config = dict(
    vocab_size=2048,
    norm_place='pre',
    qk_norm=False,
    bias='none',
)
Each number is 500 + 25 x the weight over its row's rms, rounded and kept within 0 to 999. Layers, rows and columns count from 0. Numbers have three digits each. The size before them is the row's rms in percent of the matrix's.

# gate: layer 4 MLP gate, 640x160, rms 0.144, rows 617-630, columns 0-159
# up: layer 4 MLP up, 640x160, rms 0.141, rows 617-629, columns 0-159
# down: layer 4 MLP down (transposed), 640x160, rms 0.132, rows 617-629, columns 0-159
gate617 098:535512526535492465444513522452492481460515492467531480494532515491492474463471474529481488513511536552465461506491523483466537558481481501486492514498494486464520506503470497482509486501464474483496484505529564487530501528478520496488498529495535516478490527534465478513502481476533510474495486529460552517491484507511501501528512494510522494469544502495552501489481487464480469530521512539533494478560531513522512490485532493476472518524460500518457493475539523463518520473514520
up617 092:526490503547476461449469522457484481496494511456505458502537503492484478464510465546483500493526554535468473517462528475486522563497496497509482504516486499490544502502482496465504492483467474466531508499485542516526515493470492512506449526526520504497540507522522493502504494473517499479474497530498539521523481484530494481498486532480487505463559480499526512491434492483467449536472486509498513504531552495523522506503498457483490534535473492503510482499513513473477552492489533
down617 096:526545503516473454445518516508543558463550513477519553488483490489459515522460542470491479495528448564491514517495545511458480502512451490517552466466503497499483475512496512478448504494483518518486472489508491513467510516501480468482497490558481518512486506491512478500536479482490508526516521464427480500509494517483550513506507487506506483526486504497503540489528511482525530483508515514488508448518515494505501489513531524528537495523484492503501529487532494524467524520494513
gate618 093:494517496501576476493526544513496537491527488510512509479470472505483517504476495501532518501470479583511486461475484506481499457484508519484540492500448539492469491449486478520499492541508513513508473456475490493503498505542513505488491467516453517447457522484480520536483513489512528478478510518488541478502463517523443472477493510461478520527512553485518506519478501490489559463503517491456478512490532515498512471496534508531512497519523516494487512492495454519529492463494478
up618 099:488502480488518501491525466526473512461531503537524491500479514535496502507443452535497456492542479496556484511543483525486547497504542500510527498499523507466538549464491521505524502489513534494507507527523475481516504575536497502470550489500492516444483500490512472479527502457543527492531507473515510488522473498475510470508496531526500466502497526524526494479517495488526510465477494511480560493482490491519497510507471511515515491489546463447489462516481522460490478535513532
down618 100:508512544476500502472538554465490531495475504488527502522457490565466518520453484489526461509505546512506493503522480490507513500483506496525480485508541485468460514486491503508496508494545525502525550488538462510468524532472551514527495466466532472499506444504528518464467514485486550500543509508525472497488510466526509504507503506511496480472485477498530512523494531555560495504523539494517528510481469453466531519483486485487453495489507467479511505477514512491504547501481498
gate619 096:447507499491458510491508477511458482514517511509481543468488549497492527475486528520549501535517485527490490535445457506478488501477512473506484505448510490480496445492489526541489499527494543543485521510472507507522523508547482461478500539514517486484495523467510475446477533448540492479487473490518508485491486484495523545515487524539475482485489537498496481505480474471457485468459512515497523523498492506541543486511532501502470563478500471484507469501493504456529487496475497
up619 096:482496541465474513463490485503474492527504498487509521469491471500476518466502512507533516512508501549490481550450488502497501476506491510489468531442481480511474504442524533517530501495478505567479516525472517499509525521569478449529516531486497495492494532455524466475485543442532479482484459513492515470459487503488514520527494544521483481487461466504485473499453487477501509451457496512520525510504515472527538476476481526499484516478509511480481510543498489493519518518476496
down619 093:525540503472512492486505483494517520461505496528513485535506514485496494510461535492479459506497530505478503522492527449458500486527448511508517508530494471478461488523513541505510517485427460499495566502503530500539477489510481520495519455518524497514505532506509484563469509525519515520506506489549576484471505484502500484526475503510486459502464534524555499530471518495523486504500489562469532532538518494517514479503487509476478511523464487506523451499518476515468511496494488
gate620 099:483476525543514511499545490498466495528523475469511531538512521451494507520450514491493499490534500442472509531487503526504477455510523495522524441478492485522457527499496486515510497492529494503531512517481480515511499499498512492540517482503509522480511492521451495518490479466444526516530527489545523509496505468468508494467508538455518529472536502529476518522518539462463448503489484503545532503444512482505474480514509550534488549487492490484535509518529500527519501461511460
up620 098:526515470493513521506483515504491494475485538530474472508516488511483471498520493514495521491440485513528505501525466510505503537498481490521463541514478451493481481498512495516499511515519494479478503511547530495504516494485494493430446499515483526507497459486522516537521512525533505498499459495473504464504513522585514526501503473544464534488501519487515486486507479554506490506522490506454467476582523497518572497476509456496506464541488472517475511502492502461500489520533541
down620 096:516473498474521486464470536494516513515514522497497529461520482507541521478549516514500547469480488519480479503513507486453486492481450559523500538529471489536500496496533508525500506515467501509539478481546497482502526517492500463479511504520488480478494521501502506463551512475442493468501469524457578492540471560487526497506543485496512481505528486500532524501534501526472480488483544467492513535510529520493546500520513456490527491530473515506528500492532508491512486492454507
gate621 093:552464490526449543472488491504542499527530510511506537481486520527516508562481465515503466516516512533503512508467511535480507481521523544427495503511516508464521490481507469516508473497494527508525521502490479488512518452481474543465482501491503480481519472529499511496441495518550503468492481477480489477476506549495456502508515489497471498537480530463564482467499506487508496504511480515499494497526508516506558478539487508457504493511463504478521503553507494486541525469533506
up621 096:560454503532470513512505460488519485549499508532514553527514554526557517520433467496490491519529511544496507511511513515473468470488507532467487503505507511501523491485491466506507467535495541477519522462496464464461515466464487520532484498485513430480498495494492473540477489511510510460482498493493492502500505462501459464496475498464497497551486495456533516482465506501490485500528464494529531520523514508487530475534512512492479487515461494502507507523488482479554477479515513
down621 099:499489507513495503455505476501526540474487526486521547491473533489494483525478458526490509504524477523534552498464517523502547463518479484503495521519554448510469526531460555481487508484500487532492509515504480492504485548482500503508487486535493486504521523475536480518514578512474471481515481498517515524532486501538529510500527513524458478468460509543508500508488525481491482512469496506488479509537487476494487436525482463479484473499459577487503477501519533482521502518507522
gate622 099:453490512523557471496486525489497490509522490529489474509494489529492500519454497479539512494506497525473505494525539501529532492507531506531507523513516514561446494517500480536501518522487494466515492502521498485489499519475459536469480477498549489530490524478491458553455482519461526513494516489466511486487553514505484518533536526541481467489580482460481510493478541516531507499513522501508497535514510538502491544508490490546498504539523507480493449497481514528445495523480508
up622 092:497520462489522538511476457457484439477491485492484497471499482497510504519498488486500486488490463511502495475488492529496447516531491460498482509517497464524503481476532511500497473498543554522483514533475512517509509493496528472497506503520470512516519451486479496433475524511499498513519463555472535516556482478492511520444443463471499542492464489507494511518513514472483479515458487512483526459522509492473536504466446503524503499499488526486500479505533470487549544525533532
down622 096:496510470519492511458502499507479478493501458493445507499484494494451475539475521479537514467498526486476487497523483508493478489480536508484501540525476480521508508552563544516510520505453489442525476513465497516501490531471485498534510492498552488499481491503507532546482465453480510480475488492499547464506549485489472496538552507490504523512529521470509509458483453531512530490495484491503492558527527520484490547493490472494498530533536502536506505478543477505512474484470502
gate623 099:520496475529511513506474539459442548502470503494480554461504447505530500514477438568506521467506505534518494504482480498515499528469516476506465510499504500496510480512489559522509514523465509509524512528520503504499527527529535482480523480514524492462490476508505494463502497481504507517473531501485553508504493492497485462510487506506515507514539490515502476492471495497465498435509545496573458476482483493526474504511493484501480520541426519525495485467468491516495456495495484
up623 095:506485488469499492504499501517483503486491490465472552471534499542523476519506473488491521510493484542503496493521527493464467556439507519485504502497455507491528511423461502518520520555513495531476501489519522507486499518499507481480503464531488487475486476508515509478464505477465472479485540560483552500554502511497489523513454520530519482526518506499532525492497466499482547514505501501540498515520527479564482468457518451518489563505514498499494506459489506503539481491503497
down623 101:547552513550501531517524494444501498526523470476445483475514494485450509534499525528470547506493487515481467484501482487474507529516497550476497474506475534456468501500496537517485515518484550543508518512488502554516481497521506524494501491537486478501502513480503540523515491528444508490467508459465510516516504478496480484517500505520536522523507508526500446494469477525469506515468516474522498491536550480549503502499503490517495486473458470516455504518508487512509533538543470
gate624 096:511504506485484460510516484471533506514496513493486495502492494512528469500526549517527481498483472501477492505517477475482527513516526516495486499466536504506473525477485486529459530502488524481499454516512522519560504503506512479468510503500553535533492494490499483523496496487486446503491521530479505501513537524511443483527478445505469495558499448462501469542525476478506558524446480494529470497542514521483503520520483532541435454496512510506508552503534454487476519485501522
up624 100:489516513490508551522476504503490487497505518512497539500477506493484473498481502508488551466480516503490537493502498512498473507491443481496512507511494480526497467515509451442474520508499475518463525519458521484475530488495443480502488452530484468506502528488435515538504454502524520509533499491480481501552483525483539547498479544462496527453478542554530544471450528481523460492512520491505479500516502497483490498506504455473537554496495504459517480480506493500504505507460490
down624 099:472486511521469487484478486543495532470486526451465523492519477492461485493543457502549558509522499513490564513487491475491473466486545518510467528526506471499525489505519501496535517473510518524459478508486505456510495478504479496502495507490498507489479528519464501542468501455466475489562546524469552495505542502490522494487528494507510504522475509454463507517505463549475501493492461513486474500509489525464504504483515494452483518457476502507479481528533495515517498532518552
gate625 095:484541470513458469559495519467513513468493494514526481475469533462500473506528443497459514513486528510517507548500487495502477522566521480515518499485509525508476518481484480474462503512555454478512471472461509486506547508517452499521490501493473486483531487496463499494497550490524474452504486546486507482507494498507502488476495524523472468492482530478483474538542490503483520509490455501492463536471476506484498509449515497507470538523485478524508455489489531475488525529548493
up625 087:495493514500505511484505485546551514511503521433464493493508486538534508486481530541552485498519461512473475453503493503494526495502487493477532528509480485545512527550525500518530524505459516480475546535542477477508493474519485539472509513536537539512482523514532498493521461463488516520531514467522464532477487483510486501494500475506520548468539477497501531503516479484504492474513559509548511484497505481496496487511492492461531475510499549485481559506463481521503488469484541
down625 088:460530534512529525490448471501518532484488529502527500525488498514439474497461470480537505500476521523494512442560509490487491466473472505493505487494497500465500559485488526463529480520463513484489520493464467485502534451552483487517516504476488485476505530462501502488520472493526547503501511495478466486470475530512537486487502475477555533482483513484486519512503449512498507507479535526501488494521466496532519460507485518534498489514535559482486464487469524550514524494481500
gate626 094:482473492446525521467500529449490481487478508474513488509511493497536510466442509484498497521465478463493479484500477453491463545473559470516509482535500497506528509484455539459453514498506514474477485509503543511481479524581551473483495508519455521456505519537474507509478512463502539535483482495488525456519493468516493485488505505505454506508524518523515528499479501521473448526522494518482513491478481502504509512534539502530482497515496518505532510528523502511542480526480500
up626 102:530529526564510466496520480507483536486509485541533495519475514488477468504509499468515511512503501534502521498507492535466496512475484512475464523499522512460462490527529487502524480468482476506494535492543482490529465545486491554512491478463529477485509530463468492530537488529508483493495491537475485524458540535499491532484482515540507506532514497467542454524486507506533535476486477484506513549506494466524514474455491493509568469503516507498492460454454536510493512500475470
down626 100:497508482502492558528492490506479512499503525505505498490540479483508497515511506471549528474532492506534474489473459498522456506499538474486535497493527459507447475485504482498513503495550489439518467510502563460468499499455526515443499471518513530521524489474501487482495503527502472497477460528468520502477494455512447486509534483483490554515471547504463466545507491516520535525506489513487519455483510474454475514463489475536505495477475490495501538495513516493456489501517494
gate627 096:507468488494538507483492513472453492520499480496529516483477518478502470462521545524511496473502480539518462493499473508489505509499509561525483483519508517485499486465517506504474519525503477492534468548489472499536535517486480507513480476527468499529465497521471489557502487475523530491495475520507490526516485566519533481456478541518492540521568488555487510502520534539535479523539521514501506539539477481463466513504481494509530509476521497523525482550534502519508467476501466
up627 097:502501481527508529471454491502506513511485474520521505502488450520493486513496529547539484459529500548561514477502536504531475501506457522490501486529484548472498505488562506516514486537491484472474477532460515477511468482534504487545466520493477479473516496472501469522451517477501517519471520502525496480504515550498531473529521469540490471512490510515488524509463485513496487472458510528503534482572489535499461477461481502543481523495534470495446487501488519505501499487513501
down627 100:510496500513504519519515542440541492520504523492522472525466503484462463500450519503532478491495516510529480465536519494495488514500480495537498518504529474484504485497516480518521511535425471511500465522530520526487492502550487484533463530447526542507564465489440484489507503519497496506503558485529486501476484476511495540483484455517482494494563520489501552482501506486494470476522496520530493534495490517501497504482548501507500513473515524502456508499527465468521502549506492
gate628 094:478520495490470491497552542520504496486522507476491453532544457490524450518525485536514505494519532510498487503475491498461460509522507500512506468495479520533504504549528510450473455497488507485525481497512485519509461497507455507545485530534527456526524511503482499494480482486526520526493487493454512541459515511506485506512512489524469468490511495566557501513490482519488488486505521494546506494463492510492522457481489545483516459507530509497539477462476439492566500506491495
up628 094:518509526513493498501528503471489555512466497512517532522520467499507495509514509517537533506552531543505535506499544521495463517527497481493513485490448491491536525545495504470529504500455453545523508549489498502479474469530518472512514498536519474525498529492471509517526509488512474552521522472560550487486514483472510503487531507499501482519495537542498549460476469477469477467530489483519487460507525492528508489447503535475493511478479519480472471527488499485505491476446511
down628 094:472482500492472466471519501519481501517520522500479512531498503529513501459469529512511501525486490513563471492491500523479521496508543482515506486496460552467543504510497463497524522468456451516459507489438461504478500543502527516524542519476507484526472488487517504536505534504511498481474473531511531532492495462539481533494487478484516513491478495490509501466492494486532542551493496445526498504493490502513513481440472533522455548545538535483537519499535494524478504496482501
gate629 109:476468484435478532526517514453529489503555483504533530478538510485447538490485514479518479477489499522538513460515498480515503538441499475491475553500509515470513510510463506488492552490524522522478511483513523516496493484507527513509512475535508492473507508476481476512515477529501524478504524528515513497501477524501491496473484502533506477515483510559544510501461537483485502463474495463480481465509487467504531540532516517491454441501513463518493541475481445475526526520492483
up629 110:505512516468499490510495511470520536501511530496525535511564495467442482485486482504505445496492510453513524476507502510493483504464493467482482537513498519459520508463489496487507509475498492550488515447467546513521484488503517507501542474520525515484523536490467482531468498499477514489464546478479478513511470518513512503520512511528511504504524509519524519513491486546486511514470548507486488496510497539532489540535452498489448427482471491531476512440488479440502508501455499
down629 105:532501458533492509471504455485521513497492481469510478518515493495459509482512491499508503540490490505527444523463469444484485486507499486516533441479514500475462497540502513539523493466495493498456457515536491474470529470465489483500488530549509506474474504467491477505467510464484528536535504455530461505515488522522515479513531504475512495492498505528557497487512508465509496491472514490505494509515491462482465412521510501479495540496509456511502464524497507529532487511519442
gate630 094:504517481493534517549504473504476480540477501462506495481509504505487524534498442518498534507502493475499536484532485527502514509517488542510500467526505532516548509485481465512475458523507503543489530483504489489457549502466508521486444511527458518442515518483505463522484458497478496520508497479494543452511510513513470494503490506515494470486512516539481531466520480515500576499481473466517509520466486508469509494506553533492493496462453519517535489451479457522523504536508494